config.yaml
norm_place: "pre"
bias: "none"
optimizer: "adam_hyperball"
lr: 0.00476
final_lr_fraction: 0.0
Each number is 500 + 25 x the weight over the matrix's rms, rounded and kept within 0 to 999. Layers, rows and columns count from 0. Numbers have three digits each.

# layer 7 MLP up, 384x96, rms 0.077, rows 238-279, columns 64-95
569458534484510498531494504497531498539494487496510530536443496478513479486498517510465481534567
562466487512483486540485538469523441511497550572515510471486492542492490524511498531445473511553
511516520516522513551495481510496481494481543491488485526494503464559497516521509482516509496507
519501504469523478517476495464497480525494514503500546534472464471484522550519524493473501529519
531455520514509524502471481434492515503475513523477480521481473531492480513494527476506507541514
523467474495533443521466522512532478520494525512506495493527486491499548514516507500466523515530
503486508508484476459498489498549498487478515543457453509470484493496520519486539489492533501503
571468471464531462486519512492499496515484509503548509464496444480500489542539537498503474551574
519484518515520480535478518477509491523462493501503458471513485511498492491511516530436481493512
503466527505480484521475523455514462487508483487495472486500497478490480525488520450468529461498
499477490458532480561470485481494529515504522475488487479521502462512489530481525503505530487512
483483524457540487511469524530482481517474540507488504511497471513530489515485537504470474484500
515495500482502504500486529517506504492507544527491505500454465457462508541521515510473484495489
548465509503494516524457556469468493487502502486512518538484492453475508518513518472510468530556
533500502525526526491507463436504522533489530539481536550491483461506477502547469515507529481539
501505530498540498520488487469518498508486533490466508501522531476506482468517469484498498506482
534445510504556456513473511496482545504515527519497513507518506497523478505536479496499564547480
526474510495535523446495518461512455531500505466511470477529501495504509479477512504499546518548
542449542466467486560480503495546561476466561513509488535528540505501536498525482480476539488523
549493504481521444542476503476469489490512505517499469530490490500508477469507493479493540551511
503515491490491503539483509518503483514499513520493518524507510498489486539480476518541497513508
501480494498513484493501529540521498533527503509500529523489479499451522528510500516468504477509
516453489500489493519464483474500483479498526568513498463503520450469491484483523480523551548522
476500502531508513496497483518524513480499503461496490494519515478488469513535495521516474484499
490527460504501464508484511507496471500509506528522464558502488513504469487504485489516507556540
550480506502501486511510490514537467479514525502544483496506495463513506524504501528465504479507
555503463497533487514490464520451492515491543490498508471524453524496469520512533514523493490541
504494455509509524490457515481541501469503518526459433470468476444488508495466502507488566561504
494481548487515487478496500511524538505515503509486492486502508505533481506537537453460541492512
476475524495514459460494520529524492467482517499508490470469488524525491527520525478520517527512
539484473457504508488513530475487522532457491536535458463493520492507523521487500483483517533520
529494500527513503506511531538486497492510512504513500486511490531503498492555498534462516478518
503486524483548487523496508514548529490485552530469497491491494437486541500504465523479474472500
493502515437548490495487501495500507485483501494504485502487497513498514536543497511504501486539
545481496495522470521499528506491453517495530484483522479489501516579499522478534525478496476508
492481544496543492503489514519516457509498550513512466544558473485540477495496484509489461518535
502476517512501518498493486552504520465471523508531508494508467533480489553534528510487484470499
506516539503512472466439515539518491485493531488499472451515470480477490492515506548483493490533
505509523477514472494467500531500496483526520476521492486505504494486500496532525497470493485493
524482488497527500522514510519536472503484525473492500520498467512524472508545516452481543498493
490489522512513470515453528518482523472503487487506507493468498483486527513518487494511501556496
520458480460489496535457579477485427519486486494530460482503498534496520496506507480537514512511
# layer 7 MLP down (transposed), 384x96, rms 0.0767, rows 238-278, columns 64-95
502507501462543449514488510486458538472522508483483446510515501500537543463456515501554487510510
518487516493504477513475521549429531478443421488463465481503516510496558523517557511455478517475
455494522519474475472508499515467460539519521507495527509487477548461503518478525505483488510463
577523505528528505499509512539479531503513518508489488505485451511488495527506517533482523515463
494468523510503510464538505501506501493511444535469481498506511524503491495488483557498472496483
497490474528514508513491522517533460494420500529455475474518553516496464497506523538468501496507
519500496538529526509526507482496463481543505485528550489507544456495464490517457485484481526489
507511469468483467460493520512491452515486526532514497537548466498447533516523498472479441540499
468492507485515479496518507508474505491481487526464485506530517509499511503524510494409526545472
459502476493433485496540517498523499482512413535525529535522487479489530455496530511548486506492
506529500521498522472520547503522492498513497501530486477520537513486483470511469487519485525520
520544520481486459510550485490451492522507504495465504488532538454499530522504537531492518513523
501509543510495493473485527484471496500512484497478468509537514555494479541490489494512479529489
492514488490546518509513513482448509419481462534510543508486522535464477490530527498531485542459
503478456476503492466466512514488501489501465482517510487537499504505525537464537463521476523425
510519470506500447458558511544476504485514537558480532520540478510506503504514507534495487514478
502533516500508495532489494477495511467472526513499548505530506536526509521472497489456500472471
507469501489506504462556550482504465504506505509504525483532490464522479467500522446509488475499
574458509516487536460459511492515487507500454477512520472537521505540509494522432565493501496494
453522514548504492521474469517500479518506485514485520512522532532497466523489494533540479544496
502497497507511539502483451498499527503547523489490510445482511477507492500508479475490485515514
459508505489505513512512496543483502488507501482465490501509540474526502487527512474489486500526
466514505528468472502528447496467490554519525513483482509550463565492463509506503535463514462495
532512496517436511470512524507475490472530455532515508528535469441485511528522489487505502503474
492537472486512474469499490481501477517514476470490497476508504512521507528457508480516501519496
537539490531505500485513484513476490545531525470531514498494457545510486470535535477497501465538
498495511492517482469458457538525528497450481485486463482500449525516505492503522503446497477523
495502485471543472507520515494503490475503523528552503510469461521477488457507483514484448523516
499473520504466470502487484490448511461527546476477528529493483483467473559494460533517480514509
493553497504463514498532460484495503493516512484487492524506447503502470508534537473490459513508
525486491540496527482519504480472478482514527493517474546526490499479468524534516534517456496464
483555482502468494491480495470511510486513510465491501515496492490462445484492519534478500483492
461499553454451517538459518511455482492523488460531483468496503502501475497500459526488549456522
517482467522495469483471491515558540498530577496521534505499482534489481464492494499506499532470
487484488516508429481545519495515495477491440502517484443522547498465516484481485517481459471474
441520503450500543494516454497473500534510471510505485507462497470503480499461521508491502498486
472515483447481538497494491504489486475519461510550469471478487475524496512494499529479476463477
480497509502461515497517461485505512506539511466444488515544496497499507473501469495482544498502
477482502496475532534492481504536489507469487489533473506482463503496503470467471529517486519467
462503488543514522504507460479490512524526483467489432516526457528509498468496502482486522470451
466554512517493513500546503517525530524474470516495494491457490461491505543501497502498498457488